Part of a small language model's weights: 11 layers.
Each number is 128 + 24 x the weight over the matrix's rms, rounded and kept within 0 to 255. Layers, rows and columns count from 0.

# layer 4 attention query, 384x384, rms 0.0487, rows 0-20,32-52,64-84,96-116, columns 256-319
[[107 131 116 111  78  62 144 128 127 121 143 125 147 124 112 119 113 158 136 123 170 117 144  92 117 116 112 122 137 139 149 110 104 142 113 133 151 147 112 148 118 123 145 166  81 156 118  92 130 108 202 144 128 124 122 130 129 101 143 135 142 103 168 125]
 [119  96 132  88 112 157 129 114 132 130 115 153 155 107 115 102 112 128 124 116  84 151 111 109 178 114 116 136 142 146  88 106 103 167 107 117 137 133 114 140 105  94 132 135  99 132 123  68 148 160  82 149 130 135  92 185 113 123 106 145 122 126 155 113]
 [147 116 174 142 100 100  90 153 127 164 132  56 101 125 110 128 129  88 100 110 155 161 144 138 148 144 103 116  78 137 126 123 154 175 112 138 143 103 163 183 110 167 131 133 122 124 104  87 113 142  85  95 139 151 116 142 132 133 117 123  77 133 100 131]
 [129 146 135 126 149 117 146 174 106 130 143 127 146 130 135 154 122 158 156 135 127 166 156 117 118 143 106 148 116 151 199 151  80 145  97 148 121 139  81  82 137 126 137 187 165 139 112 130 131 111 167 139 131 120 161 158 157 132 130 137 115 169 119 131]
 [179 101  69 171 111 150 122 112 127  78 126  98 111 103  97  88 125 172 165 167 150  98 201 135 132 115 143 128 176  95  94 164 110 148 114 147 153 125 169 132 107 156 119  92 113 130 151  73 117 139 157 165 129  86 126 166 152 108 114 120  42 159  58 143]
 [113 178 139 146 179  98 116 118 131  94 128 138 108 138 140 154 160 173 168 166 135  91 121  78 124 133 196  96 136  91  77  83 195  77 168 169  93  81 118 123 131 104 201 191 110 128 111 198 135 136 158 168 173 147 142  94 104 196 164  68 169 138 169 156]
 [151 103 151 128 107 125 120 121 141 103 127 163 138 120  83 151 148 123 165 137 113 142 122 113 211 146 121 109 128 134 134  94 167 175 149 106  96  52 132 159 161  99 105 132 169 115  97 105 132 151 152 112 130 110 113 172 148 143 121 101 119 110 115 110]
 [129 166  83  97 141 123  87 123 121 134  99 149 139 147 166 104 122 111 123  68 173 109 138 152 154 153 162 116  94 172 147 139 124  84 107 110 168 121 102 169 104 157  88 129 121 170 120 108 135 139 176 163  92 111  96 116 132 121 124 179  98 153 103 146]
 [113 106 154 138 114 100 144 115 131 112 148 126 132 124 134  93 164 173 124 168  87  76 137  99 133 104 165 157 131  70 118 123  59 120 120 137  98 111 113 103 131 120 126 120 160 102 120 145 144 170  74 113 127 115 131 133  82 181 184  87 152 103 228 127]
 [136 171 127 114 192 110 155 134 132 176 128 152  95 141 138 138  81 150 236 128 140 102 123 119 103 111 122 140 127 132 142 134  89 123 109 202 143 137  93 143 117 137 162 128 175  78 123 127 116  96 128 135 141 118 136 105 144 112 181 124 168 133 146 117]
 [193  95 160 174 146  91 144 159 147 155 133 104 114  89 135 166 179  77 122 126  99  66 139  92 170 100 185 146 129  93  73 118  94 104  99 113 118 118 133 118 108 150  97 159 187 114 151 170 138 138 158 140 104 144 133 111 134 146 145 107 187 103 173  96]
 [102 173 141 140 230 149 103 145 122 158 114 174 143 130 125 121 120 134 137  65 133  72 110 104  88 155 133 112 101 151 202  76 111 104 143 184  83 145 110 112 140 135 127 149  80 141 146 185 138  98 117 113 116 130 110  82 127 131 116 185 137 116  92 115]
 [139 166  76 193 146 150 124 142 105 119 133 137  96 125 131 130 127  98 118 138  98  93 136 206 112 124  97 126 109  91 139  94 141 106 128 116 141  97 117 133  98 136 144 140 171 104  99 157 151 182 128 106  88 112 144 144 139 162 157 121 109 141 190 112]
 [157 142 109 133 153  86  92 162 133 125 135 152 172 120 173  86 120 196 188 148 169 116 128 101 114 135 169 165 156 120 161  95 147 141 125 146  80 112 143 169 135 145 161 169 123  94  86 120 128 111 184 166 144 109 146 157 123 139 138 133 141 121 177 142]
 [124 119  75  78 114 134  95 128 117 102 180 119 145 119 123 180 157 106 148 136 113  83 158 127 138 136  93 113 199  65 155 164 139  85 127 136 120 139 173 144 174 108 106 120 143 111 151 100 114 100 147 118 122 131 123 152 131 130 114  85 143  83  89 121]
 [114 147  93 140 112 160 101  99 154 133 139 148 109 113  87 126  95 164 141  76 213 164 134 132  95 140  99 152 100 143 123 185 154 129 123 108 151 124  80 164 170 130 161 199  48 161 131 124 125  73 129 118 141 142 113 107 163 114 186 129  29 140  77 113]
 [ 83 122 169 178 123 129 129  95 147 169 139 152 109 145 149 105 126 133 122  47 126 131 182 139 122 135 162 160 220 118  95 161 126 107 122  94 132 147 118 127 141 121 114 158 104  97  83 100 120 161 131  52 106 131 112 158 105 128 124 167 132 135 147 139]
 [113 102  34 205 164 157 126 124 153  71 147 154 154 134 153 101 106  96  66 164  93  91  80 201  80 128 152 160  66 202 188 141 177 123 147 165 105 116  58 106 168 102 130 120 131 171 152 140 134 133 124 151 110 145 138 193 135 108 129  83  86 111  82 162]
 [133 134 144 164 185 172 100 149 137 113 111 100 136 138 159 129 140 175 139 107  98 107  95 106  37 151 154 156 161 134 143 124  93 118 120 102 132 130 128 109 132 155 123 133  87 148 121 125 125 117 165 135 162 146 138 103 133 131 120  87 107 169 140 148]
 [134 104 145 125 135 186 122 144 171 150 106 118 139 120 157 109 113  83 107 126  55 133 143  82 114  84 117 188 143 123 109 128 161  57 105 102 104 112 154 148 130 131 127  78 162 133  94 136 131 103  90 111  97 125 121  82 100 164 119 122 116 150 155 102]
 [ 90 133 120 123 136 155 161 111 123 127 143 140  70 113 135 135 114 139 108 112 187 160 133  97 148 119 142  75 176 131  97  87 125 114 161 137 168 110  75 129 110 116 119  95 122 168  94 125 133 157 125  86 129 134 192  78 134 182 175 110 150 123 142 144]
 [121 102 120 137  97  72 103 115 121 161 121 148 171 147 124 117  79 125 139 115 133  94 140  85 157 124 127 128 139 119 155 161  71 105 125 136 150 113 160 127 104 161 153 177 141 156 124 137 127 127 121 118 124 135 105 121 113  90 151 128 157 144 144 141]
 [ 73 108 123 135 180 136 166 155 151 147 123 140 129 119 137 137 136 158 137 144 122 188 121 126 124  97 134 138 105 142 113 122 113 132 106  78 141 136  77 148 124 129 162 164 151 138 113  79 128 133  92 155 109 143 121 149 146 124 110 133 117 131 143 116]
 [137 143 130 126  83 127  71 104 124 164 109 111 112 140  93 137 115 102 128  93 192 131 155 165 159 143  85 142 105  89 115 147 145 176 134 108 166 108 154 111 106 120 106 128  95 149 155 167 112 148 159 136 150 133 133 137 124 122 119  85 144 128 111 133]
 [111 147  95 158 121 153 153  96 122 141 116 141 128 147  76  90 124 112 150  77 126  92 155 145 121 140 128 103 122 138 113 136 145 123 141 132 138 110 119  98 111 116 114 139 120 138 123 112 125 147 132 130 124 108 129 153 142 171  82  98 122 122  84 123]
 [156 158 106 140 139 107 154 128 120 117 142 145 146 104 110 153 153 138 139  98 114 140 127  92 110 134 130 121 138 113 120 139 152 135 138 133 127 165 135 133 146 120  61  66 117 128 149  97 116 147 118 117 127 126 128 168 121 122 155 139 129 122 133 121]
 [164 162 134 141 117 123 163 111 119 110  94 129 127 130 133 137 155 148 180 116 139 134 152 106  75 159 199  82 123 126 134 139 184 103  90 168 111  92 115  96 127 148 144 152 137 158  80 188 124 121 150  63 115 115 155  88  97 150 164  94  88 205 134 146]
 [193 113 128 134 112 164 130 115 130  84 109 145 126 122 135 129 154 101 156 115  97  62  86 141 143 115 105 107 166  90 180  70 178 185  84 119 150  61 163 127 122 155  99  80 189  91  88  52 134 132 168 121 127 100 120 128 154 133 126  99  90 123 139 116]
 [158  96 146 129  72 153 137 127 112 152 119 166 155 114 162 140 127 126 125  89 129 140 105 163 131 139 159  57  86 119 188 110 134 105 136  84 138 130 127 167 105 157 100 144 143 117 116  88 125 143 161 125  77  95 140 101 129 129  86 162 110 136 117 148]
 [131 104 136 102  87 150 114 127 112 131 167 118 134 119 108  96 131 122  97 126 174  85 144 138 169 142 102 113 102 124 117 115 130 108 128  98 113 114 110 150 147 144 114 106 137 110 129 146 148 145  89  84 112 128 154 121  60 130 159  99 131 147 193 122]
 [134 126 176 123 178 156 152 107 125 144 129 131 103 117 148 153 124 180 169 111 152 160 131 154 126 101 113 168 134 106 143 127 127 108 109 118 168 117  98 118 149 146 113 138  79 103  99 102 122 165 131 123 132 155 133 104 134 144 158 147 142 143 102 126]
 [146  93 139 165 148  96 152 120 122 131  70 167  99 105  88 160 112 153 157 123  98 172 143 116 131 111 156 185 117  76  91  96 100  74 106 175 117 129 119 150 126 170  98 163 106 132  97 186 127 152 100 119  67 139 131 127 110 146 212 125 163 147 115 113]
 [153 147 167 105 162 130 110 136 115 175  94 121 147 133 119 119 120 113 151  99 125  99 100  97 116 160 146 114  94 129 179 129 111 142 145 162  76 132 149  95 150 131  91 108 133 162 113 190 139 114  66 112 151 130 101 116 119 167 111 164 167 176 160  98]
 [124 110  83 162 125 136  94 123 121 109 128 137 121 111  90 109 170 106  63 111 128  94  91 168 117 129 107  70 172 100 129 133 155 143 137 128 143 128 135  87  92  98 137 126 114 169 179  85 140 135 134 128 133 102  98 156 150 128 174 156 126  24 140 130]
 [168 124 182 108 145 120 118  84 127 180 111 159 125 130 149  79 122 187 182 127 112 142 109 146  97 109 124 134 116 102 136 152 142 110 164 106 163 137 157 113 119  98 114 154 119 138 129 153 134 115 111 137 144 123 159 147  86 115  95 145 142 122 134 122]
 [113 113 119 126  60 157  91 148 118 124 211 127 113 111 141 139 164  70 119 115 138  99 142 132 142 110  59  69 150 129 139 152 139 134 159  70 148 144 149 133 118  92 107  96 118 163 172  75 143 118 141 135 143 112 128 130 113 167  58 111 109  79  67 135]
 [147 123 127 174  95 140 160  56 133 152 137 158 134 114 131 134 136 106 182 121 148 175  68 102  49 126 118  94 119 101 124 172 161 129 161 103 150 112 119 114 108 123 156 166  89 143 114 125 137  83 122  87 134  92 152 130 132 148 157 154  34 140  81 122]
 [116 120 163 187 136 113 151 124 116 109 134 130 106 140 128 147 120 126 117  85 100 144 131 119  99 116 138 101 162  98  97 153 132 121 136 130 151 106 110 139 148 145  66 143 111 173 100  46 131 121 165  39 118 132 123 120  95 128 174 142  77 150  90 145]
 [106  92 114 167 110 152 114 120 149 128 151  92 155 146 158 129 102  89 145 162 119 126 143 138 113 130 117 108 101 167 164 149 156 155 123 105  92 129 136 135 126 132 107 105 178 152 110 148 135  97 118 120 120 112  99 124 136 101 112  81  97 142 113 135]
 [166 143 107 135 174 121  67 128 135 121 126 113 111 141 155 129 154 105 158 140 131  86  96 169  83 152 135 125 173 159 177  90 137  94 127  76 101 157 135  91 116 130 135 100  85 169 144 127 123  98 119 130 154 157  74 170 130 113 132  88 135 124 142 138]
 [140  81  84 106 141 168  95 155 150  87 124 126 132 126 116  88 128  85 101 162  63 113 154  92 110  99  86  99 119 166  85 151 209 100 108  98 128 127 145 104 100 110 128 129 138 148 113  69 135 118 140 161 137 118 127 103 147 155 160 127 101 113 135 119]
 [159 119 145 133 151 164 117 140 118 108 159 111  77 128 174 141  95  91  91 137 148 104 142  88 136 103 145 101 126 124  99 112 103 133 144 167 157 101 115 149 112 161 156 124 216 140 119 108 131 139  99 138 151 117 146 106 126 152 131 165 128 168 130 133]
 [128 107 117  95 110 106  95 126 125 123 142 137 170 134 122 108 112  92 104 147 143  93  97 111 144 104 140 152 132 106 136 127 104 115  68 151 146 133 183 147 129 139 147 171 197 146 149 111 131 160 125 135 101 113 110 130  91  78 111 158 114 147 154 130]
 [150 109 143 146 151 142 139 112 120 108 140 114 134 116 120 138 118 157 130 139 177 145 128  99 130 143 166 164 101 108 130 104 135 172 160 156 124 110  92 142 156 124 155 128 147 179 101 179 146 154 115 152 148 110 127 118 124 132 122 128 136 141 146 141]
 [108 138 118 127 124 115 115  92 137 148 100 139 119 144 127  96 148 127 126 143 147 123 113 125 128 125 111 120 112  96 137 158 136  93 139 148 131 124 172 149 114 133 132 109 125 115 161 138 121 138  92 160 107 136  98 133 133 124 136 111 161 107 119 146]
 [125 163 132 104 103 131 155 147 131 148 100 146 135 145 121  72 125 109 128 129 104 101 136 118 154 122 130 125 148 116 136 126 119 106 143 117 101 162 135 108 142 120  83 135 129 112 107  92 122 110 130 111 107 133 157 167 140 102  85 133 117 117 120 130]
 [143 146 145 116 105 131 130 108 128 149 113 101 142 130 136 124 145 175 124 122 113 148 156 146 139 120 137 111 149 107 111 167 119 120 127 112 149 129 101 105 129 138 149 122 153 117 123  91 116 128 142  95 128 118 153 127 126 149 123 118 136 109 128 125]
 [149 133 124 101 138 147 136 111 134 130  95 113 119 132 122 144 121 160 129 126 139 141 144  94 134 110 133 148 107 161 118 140 139 109 144 130 119 148 125  95  98 127 137 157  94 111 145 187 103  87 149  95 117 159 142 110 138 148 104 111  94 166 112 145]
 [145 133 120 137 146  87 140 102 140 117 115 108 133 116 117  87 135 120 120 125 121 109 112 106 140 136 143 115  88 128 109 110 136 165 132  95 141 132 134 138 120 125 118 150 142 144 105  89 135 128 111 133 122 106 140 151 109 183 155 113  96 103 114 125]
 [123 154 118 146 120 144 129 137 130 121 110 174 123 126 160 124 134 137  84  81 136 149 121 177  67 134 162  76 121 148 120 115 144  93 127 141 141 133 124 124 127 145 132 144 100 158 123 112 135 126 136 105 108 107 138 114 169 122 131 127 119 125 123 139]
 [144 110 134 114 122 122 143  96 136 156 135 118 116 120 101 139 148 104 140 114 136 117 127 128 130 152  97  94 103 133 109 115 146 154 156 126 151 129 125 127 136 135 119 118 155 115 125 157 141 169 103 110  94 116 115  93 131 143 156 115 147 130 162 119]
 [111  88 167  99 138  97 144 135 129 115 145 133 121 131 143  88 108 142 173 121 138 141 123  90  86 102  77 144 101 116 138 144 140 136 109 129 132  97 138 115 138 145 112  56 146 153 115  95 130 106  92 184 168 103 111  91 123 145 130 124 104 144 112 132]
 [140  88 138 180 134 171 133 146 115 120 119 160 115 111 122 126 132  94 117 115 109 147 144 121 131 108 132 142  96 148 130 126 139 100 146 123 146 108 137 127 135 118 119 133 135 112 126 175 137 129 120  98 102 151  97 127 130 117 156 123 126 148 137 116]
 [128 160 162 140 108 177 103 162 131 141 135 159 131 124 130 146 133 114 108  86 126  98 105  96 156 135 115 109 155 125 142 132  91 109 130 163 142 137 172 130 131 125 109 129 152 125 161 154 135 158 123  91 122 153 137 158  95 161  95 139 124 110 146 109]
 [143 124 151 127 100 137 120  99 121 105 109 145 126 132 107 114 132 134 113 138 152 101 107 116 113 143 147  70 109 131 126  58 173 156 122 157 111 118 117 118 127 141 140 147 136  90 123 160 144 151 118 161 131 117 111 127 145 109  87 135 122 131 105 122]
 [132 138 139  91 104 136 138 152 150 153 119 142 152 128 140 113 107 148 125 157 152 112  88 163 135 111 124 158 153 167 159 127 131  91  84 138 180 152 147 141 116 144 156 158 162 119 125  89 122 151 152 145 129 136 116 145 106 104 128 124 114 159 151 131]
 [120 140 118  79 114 116 104 133 117 164 140 107 148 134 129 108 152 103 119 121 111 106 121 122 169 126  88 101 163 112 121 135 113 127 137  93 166 149 180 159 113 116 110 129 120 126 136 109 140 169 131  87 114 142 126 130 114 126 138 103 121  99 128 120]
 [113 122 121 138 128 119 158 103 142 125 122 144 131 130 109 162 154 132 135 149 163 125 125 113 140 134 138 104 100 112 126 128 144 106 118 105 139 114 126 144 141 135 143 125 100 133 121 119 129  99 124 143 142 130 128 142 152 102 125 116 105 132 109 124]
 [143 134 164 152 134 130 141 119 133 125 132 121 120 131 167 118 150 159 128 111 132 117 173 115 113 144 166 141 142 136 136 138 138 100  97  86 137 134  84 132 145 149 119 124 116 134 104 135 132 125 139  93 169 123 162 131 140 143 118  98  87 151 110 149]
 [141 130 123 136 162 127 147 145 140 129 114 132 124 134 137 110  94 118 131 123 110 136 109 127  97  97 140 144 102 136 149 119 157 105 102 132 124 153 163 113 128 125 147 134 133 133 140 147 129  82 126 110 119 152 118 144 170 117 134 129 102 138  94 141]
 [140 129 140 137 149 102 130 102 142 132 127 129 123 139 161 150 130 126 121 132 176 192 109 121 107 155 156  96 114 135 106  86 142 147 169 103 146 136 119 136 143 129 126 110  93 126 105 113 124 132 165 128 108 126  98 162 148 154 120 118 143 127 149 137]
 [102 124 131 146 136 143 111 197 138 111  86 130 129 124 124 162 118  90 130 142 112  84 145 101 139 111 126 120 129 134 116 147 158 119 123 113 109 137 167 127 118 130 115 115 138 112 125 125 154 131  93 129 123 148 164 113 117 142 162 137 142  96 136 107]
 [152 113 117 125 119 147 130 180 132 137 106 123  88 135 130 129 108 179 169 114 147 147 133 141 130 112 152 173 127 123 141 149  98 123 140 122 127 146 162 114 123 146  93 118 143 139 128 116 129 128  62 137 124 113 120 143 138 165 119 129 147 139 101 128]
 [145 128 119 106 110 131 141 141 123 144 114 122 154 138 130 109  88 135 139 135 104 115 146 121 140  87 114 140 155  87 116 151  69 133  90 135 123 139 145 150 113 132 119 165 140  93 108 153 118 117  81 118 126 152 118 130 120 126 136 138 135 128 123 121]
 [139 107 153 174 161 102 149 167 141  97 111 109 122 129 124  97 137 172 144 137  92 181 146  97 115 135 136 125 108 112 129 130 145 134 113 103  99 158  79 132 147 127 155 154 113 105 114 141 140  81  99 135 171 115 146 111 156 105 107 163 103 169 158 129]
 [124 133 160 131  98 100  96 137 129 146  96 159 107 112 134 129 113 134 145 100  98 129  84 146 168  87 112 117 145  97  88 171 118  96 155 130 149 130 163 104 118 123 108 137 108 159 147 126 116 164 150 102  99 147 119 156  94 129 126 107 110  90 135 126]
 [ 98 130 140 159  67 162 127 124 121 162 118 108 162 115 104 129 136  89 117  83 148 109 174 112 136 129 133 130 160  96 150 128  98 135 167 106 127 124 154 144 119 130 133 138  93 111  93 164 139 111 108 132 148 123 131 130 128 136  79 104 110 117 103 130]
 [135 142 116 100 140 105 107  94 119 131 116 144 140 121 128 137 130 179 121 132 128 151 142 120 137 137  94  94 118 139 112 131 101 117 128 145 140 137  95 119 114 114 118  80 165 149 143 103 136 141 135 109 120 123 139 122 110 134 158 153 161 126 140 124]
 [134 120  70 137 139 128 154 143 124 129 119 109 106 135  83 155 150 145 156  98  82 138 151  87 111 127 128 117 125 166 114 156 148 108 123 125  74 135 100 105 132 133  94 161 127 146 123 163 129  72 144  48 112 142 139  79 113 134 129 161  76 133 138 139]
 [110 128 128 139 137 148 138 119 148 137 108 165 164 108 148 101 135 120 147 119  94  90  80 143 106 115 141 126 111 132 101 139 136 137 108 139 144 138 122 141 169  96 115  86 192 109 140  38 131 146 136 157 159 135 147 156 123 117 114  99 134  93 105 123]
 [108 141 114 167  89 135 142 185 113 125 159 141 142 127 149 147 120 122 124 134 120 141 135 105 122 131 158 130 155 125 163 179 116 104 111 126 140 133 129 139 128 132 126 120 143 120 119  93 125 143  91 138  89 112 119 127 105  98 102 186 116 132 123 146]
 [ 83 123 115 130  79 153 132 154 120 157 147 156 147 107 103 173  98  73 121 114 149  80 115 134 147 136 101 121 138 159 153 127 128 133 106 147 118 109 144 144 132 156 103 138 120 119 150 164 144 160  86  74  73 132  91 114 103 157 152 100 152 110 149 127]
 [142 121  99 187 174 110 144 142 141 149 137 112  82 142 120 164 101 157 154 109 115 148 140 122 107 105 157 123 127 130 149 140 110 105  92 143 157 176  95 127 111 119 119 124 109 153 120 123 127 112 133 125  94 122 127 113 142 114 121 143 119 143 140 125]
 [149 126 143 170 170 149 140 120 115 106 132 121 140 102 111 138 105 119 154 135 126 151  95 100 134 110 143 160 145 134 131 151 112 131 125 119 146 135 104 160 140 158 142 121 115 104 117 171 110 124 132  85 129 139 131 111 121 123 190 138  94 151 116 103]
 [131 149 147 125 100 132 129 126 138 160 112 119 153 126 114 120 102  96 123 113 147  85 114 110 141 117 112 136 175 106 152 107  86 154 150 170 132 130 161  95 107 113 108 135 150 144 128 103 135 179 126 122  86 147 136 126  88 171 109 152 107 120 136 130]
 [122 140 101 147 160  96 116 111 121  94 150 121 129 124 131 112 168 122  81 135 143  99  90 171  94 167 120  89 134 148  87  97 179 144 142 133 102 123  97 110 107 111 116 146 123 125 142  94 148 135 173 138 110 118 137 105 133  96 144 129 157 114 142 128]
 [132 114 179 129 166 117 133 117 118 136 146 142 143 134 143 103 106 131 124 135 195 104  89 137 150  99 142 143 131 133 126 112 131 140 111 109 152 108 118 161 153 127 137 120 168 126 114 126 140 115 108 140 128 129 153 115  92 112 169 113 120 134 118 115]
 [114 123 162 124 106 139 120  79 139 137 158  97 122 124 134 148 182 138 109 126 147 132 151 155 137 125 120 134 175 112 129 138 123 108 153 112 134 139 121 139 158 112 136 107  87 109 166 133 138 135 128 137 128 124 146  90 110 177 140  83 148  94 104 128]
 [136  95 163 145 119 129 117 108 147 117 126 143 125 118 136 129 130 135 145 113 104 138 129 127 114 118 132 121 138 135 100 126 138 108 124 136 111  95 106 125 126 149 132 125 123 132 129 137 133 122 157 124 122 152 124 111 103 128 122 113  85 139 130 118]
 [ 79 131 132 208 150  93 137 144 123  95 142 105 105 134 119 165 114 148 131 134 124 119 131  77  91 133 146 135  83 148 100 132 110 113 135 118 142 166  78 116 161 135 114 127 126 133 129 135 126 129 106  92 142 141  94 126 111 150 165 157 137 113 103 134]
 [113  97 129 149 151 105 115 142 128 160 145 131 133 141 154 118 100 150 141 139 130 133 130 108 111 121 130 131 119 130 128 155 147 112 131 132 118 117 136 150 138 115 128 113 122 135 156 145 138  99 105 111 117 138 125 114 136 108 138 123 119 121 121 154]
 [145 131 149 131 130 122 124 104 142 148 120 146 116 136 147 112 107 154 140 106  79 129  92 134 112 154 126 105 160 137 119 147 140  80 148 113 112 152 153 142 144 154 111 137  82 146 114 153 102 135 120 158 162 158 106 134 122 130  72  86 138 127 158 145]
 [124 147  55 156 105 144 141 214 145  91 122 132 137 121 116 113  97  90  72 109   0 128 102 109  79 124 117 148 124 153  97 140 149 131 133 172 111 161 153 123 100 107 127 132 119 147 110 118 132 125  94 126 125 182 102 128 132  99 103 156 141 149 152 116]
 [162 133 140 123 167 146 102 135 117 157 161 110  77 127 116 161 112 107 108 105 191 164 161 122 136 121 135 104 151 150 128 118 124 145 166 121 157 148 105 145 147 126 150 128 142 130 146 111 140 144  98  76 130 153 140  97 153 163 173 151 118 130 152 134]]
# layer 4 attention key, 96x384, rms 0.0431, rows 0-20, columns 256-319
[[147 172 149 114 127 154 155 132 138 152 131 104 164 108 112 136 166 171 142 138 136  96 110 113 149 147 138 143 120 118 152 123 131 127 115 119 110 163 171 103 139 137 134 139 168 121 135 160 163 165 153 173 146 144 130 134 121 116 109 112 117 135 126 103]
 [131  85 115 103 117 116  99 117 192 109 122 104 121 111  96 140 129 120 129 148 153 163 114 137 101 122 106 125 103 150  93 138 149 127 106 104 134 130 145 120 154 122 121  68 152 123 133  88 164 121  88 144 127 149 115 137 176 111 125 134 159 112  73 103]
 [161 138  91 124 119 153 158 143  63 118 127  99 143 174 163 119 132 194 143  92 137 113 157 121 121 120 146 132 153 132 125 176 134 146 155 141 138 119 130 129 131 129 131 143 119 167 135 156  73 130 174 119 133 122 126 152  81 111 120 119 135 121 113 179]
 [146 123 130 157 185 114 187  86 137 117  97 119 145  99 121 101 150 105 147 126 109 127  99 116 116 120 136 135 113  93 160 157 115 116 154 115  90 132 140 128 117 136 146 136 150 155 108 108 159 145 150 187 110 141 144 139 126 137 128 124 118 140 144  71]
 [116  93 118 158 109 136  56 109 191 125 103 113  98 120 145  92 174 145  87  90 146 110 119 150  73 148 127 132 142 147 137 150 148 160 124 141 133 116 141 107  84 107 109 103  85 167 128 105 121  60 144 125 109 139 121 127 151 122 129 127 134 110  69 154]
 [155 129 141 136 139 123 112 118 119 121 114 154 118 119 195 122 137 197 100 153 113 122  79 169  92 137 162 135 111 123 141 150 143 139 105 137 163 132  73  98 134 146 141 102 131 123 119  90 122 153 104 101 116 133 141 113  65 151 157 146  89 127 185 107]
 [107 108 144 142  81 156 139 118 175 150 115 107 131 148  92 146 180  83 161  89 115 124 121 169 146 139 137 102 128 135 153 105 148 152 127 141 140 195 142 131 111 124 162 138 140  97 125 146 177  78 116 127  89 119 123 139 180 132 135 116 147 126  84 106]
 [160 143 110  97 135 152 166 199 153 121 117 146 142  57 151 178 116 120 119 139 147 154  87 102 124 113 109 157  97 126 108 104 117 109 140 185 158 141 152  98 131 111 110 160  92 154 141  87 132 165  93 129 114 138 130 128 100 109  93 133 120 115 164 110]
 [134  91 110 118 112 116 168 135 144 183 114 114 166 146 106 148 124  86  93 153 109 128 127 108 146 119 104 127 142  87 117  94 130 108 120 133 117 118 148 128 112 118 150 146 185 141 113 188 185 122  94 118 101 138 128 142 150 118 200 138 154 109 122 105]
 [138 169 120  99 158 125  91 138  83  90 129 141  76 173 186 120 159 183 110 153 134 114 101 135  88 132 147 122 131 110 104 146 129  97 122 134 108 112 109  99 117 131 121 116  95 125 131 116  89 101 108 117 158 140 133  94 100 119 145 130 125 109 188 159]
 [113 102 145 144 115 143  81 163 165 155  93 114  96 180 166 100  88  89  84 138 142 122 111 153 136  81 131 148 107 120 131 100 148  91 101 119  99 111 163 130 141 125 110 154 166 129 103 120 107 161  77 118 116 178 110 103 155 125  93 160 139 158 140 148]
 [159 144 115 121 126 112 157 122 149 125 131 138 122 130  91 148 112  37 139 119 104 107 103 143 195 158 110 142 113 119 141 106 146 148 143 129 133 106 127  93 112 130 136 133 144 103 115 152 191  88 122 170 144 105 112 140 151 108 115  92 123 130  95 102]
 [ 98 110 144 157 167 175 170 100 152 137 125 139 142  99  64 117 155 107 127  96 161 146 130 126 114 108 107 112 112 104 150 162  76 118 150 119 126 110 159 146 111 115 143  76 161 153 146 182 170 141 100 108 125 129 131 127 131 106 128 169 193 123 113 130]
 [169  99  92 106 129 139 135 115 149 107 163 141  85  97 150 111 163 180 116 170 119  91 138 139 125 129 148 142 177  95 100  97 135 142 105 146 133 123 127  94 103 155 163 140 122 107 119 110  96 109 173 141 122 101 112 124  92 128 104 113  91 129 177 172]
 [123  97 138 124 120 107 142 120 123 137 125 133 160  93  76  85 119 127 166 108 102 144 172 122 140 159 123 144 111 105 139  98 102 155 110 135 123 127 182 111 125 128 125 129 114 133 112 169 142 134 100 174 156 124 141 169 135 132  81 105 142 128 119 105]
 [107  85 144 112 149 141 117 144 121 120 131 139 100 165 123  95 123 111 106 153 173 111 101 119 102 162 117 106 106 139 142 137 190 130 130 140 125 147 104 109 124 123 133 133  79 130 148 153 100  81  78 123 122 121 139 141 155  73 132 113 138 142  90 177]
 [131 137 138  99 116 119 103  90 112 135 140 141 129 115 198 110 142 158 119 149 142 145 112 184 101 118 154 131 142 118 127 122 136 121 123 127 110 130 125 140 110 104 138 110 103 124 137  78 122 151 133  80  90 139 163 106  85 127 124 124 105 108 170 128]
 [129 150 115 132 148 140 117 123 102 109 125 114  51 252 160 146 129 137 127 127 117 123 138 116 134 164 140 118 105  96 101 142 142 130 121  99 147 173 125 111 130 130 118 123  87 154 113 126  70 121 111 143 135 132 120 126 109 137 122 141 117 113 127 219]
 [117 191 107 118 204 111 164 136 103  95 162 164 132  91 145 109 103 155  93 157 124 164 123 138 115 135 148 108  94 116  94  88 127 143 148 151 106 159 104 138 132 126 138 112 118 117 132 121 142 167 154 132 133 127 128 134 134 167 152 143 134 122 151 111]
 [ 90  80 150 122 144 102 168 132 169 118 107 109 139 177  85 166 107  97 148 132 156 110 142 109 165 136 110 152 179 100 148 139 141 146 117 144 135 116 172 156 165 149 138 137 149 123 141 171 131 122 144 124 149 144 130 148 155 138 121 122 145 118  93 147]
 [137 145 110 102  92 128  77 126 141 136 128 149 136 106 175 154 121 173 184 121  83 141 128 137  87 128 100 127 100 123 121 137 124 139  87 133 139 135 171 143 127 144 105  94 132 166 147 160 164 166  46  85 120 109 142 140 137 108 117 122  95 120 160 122]]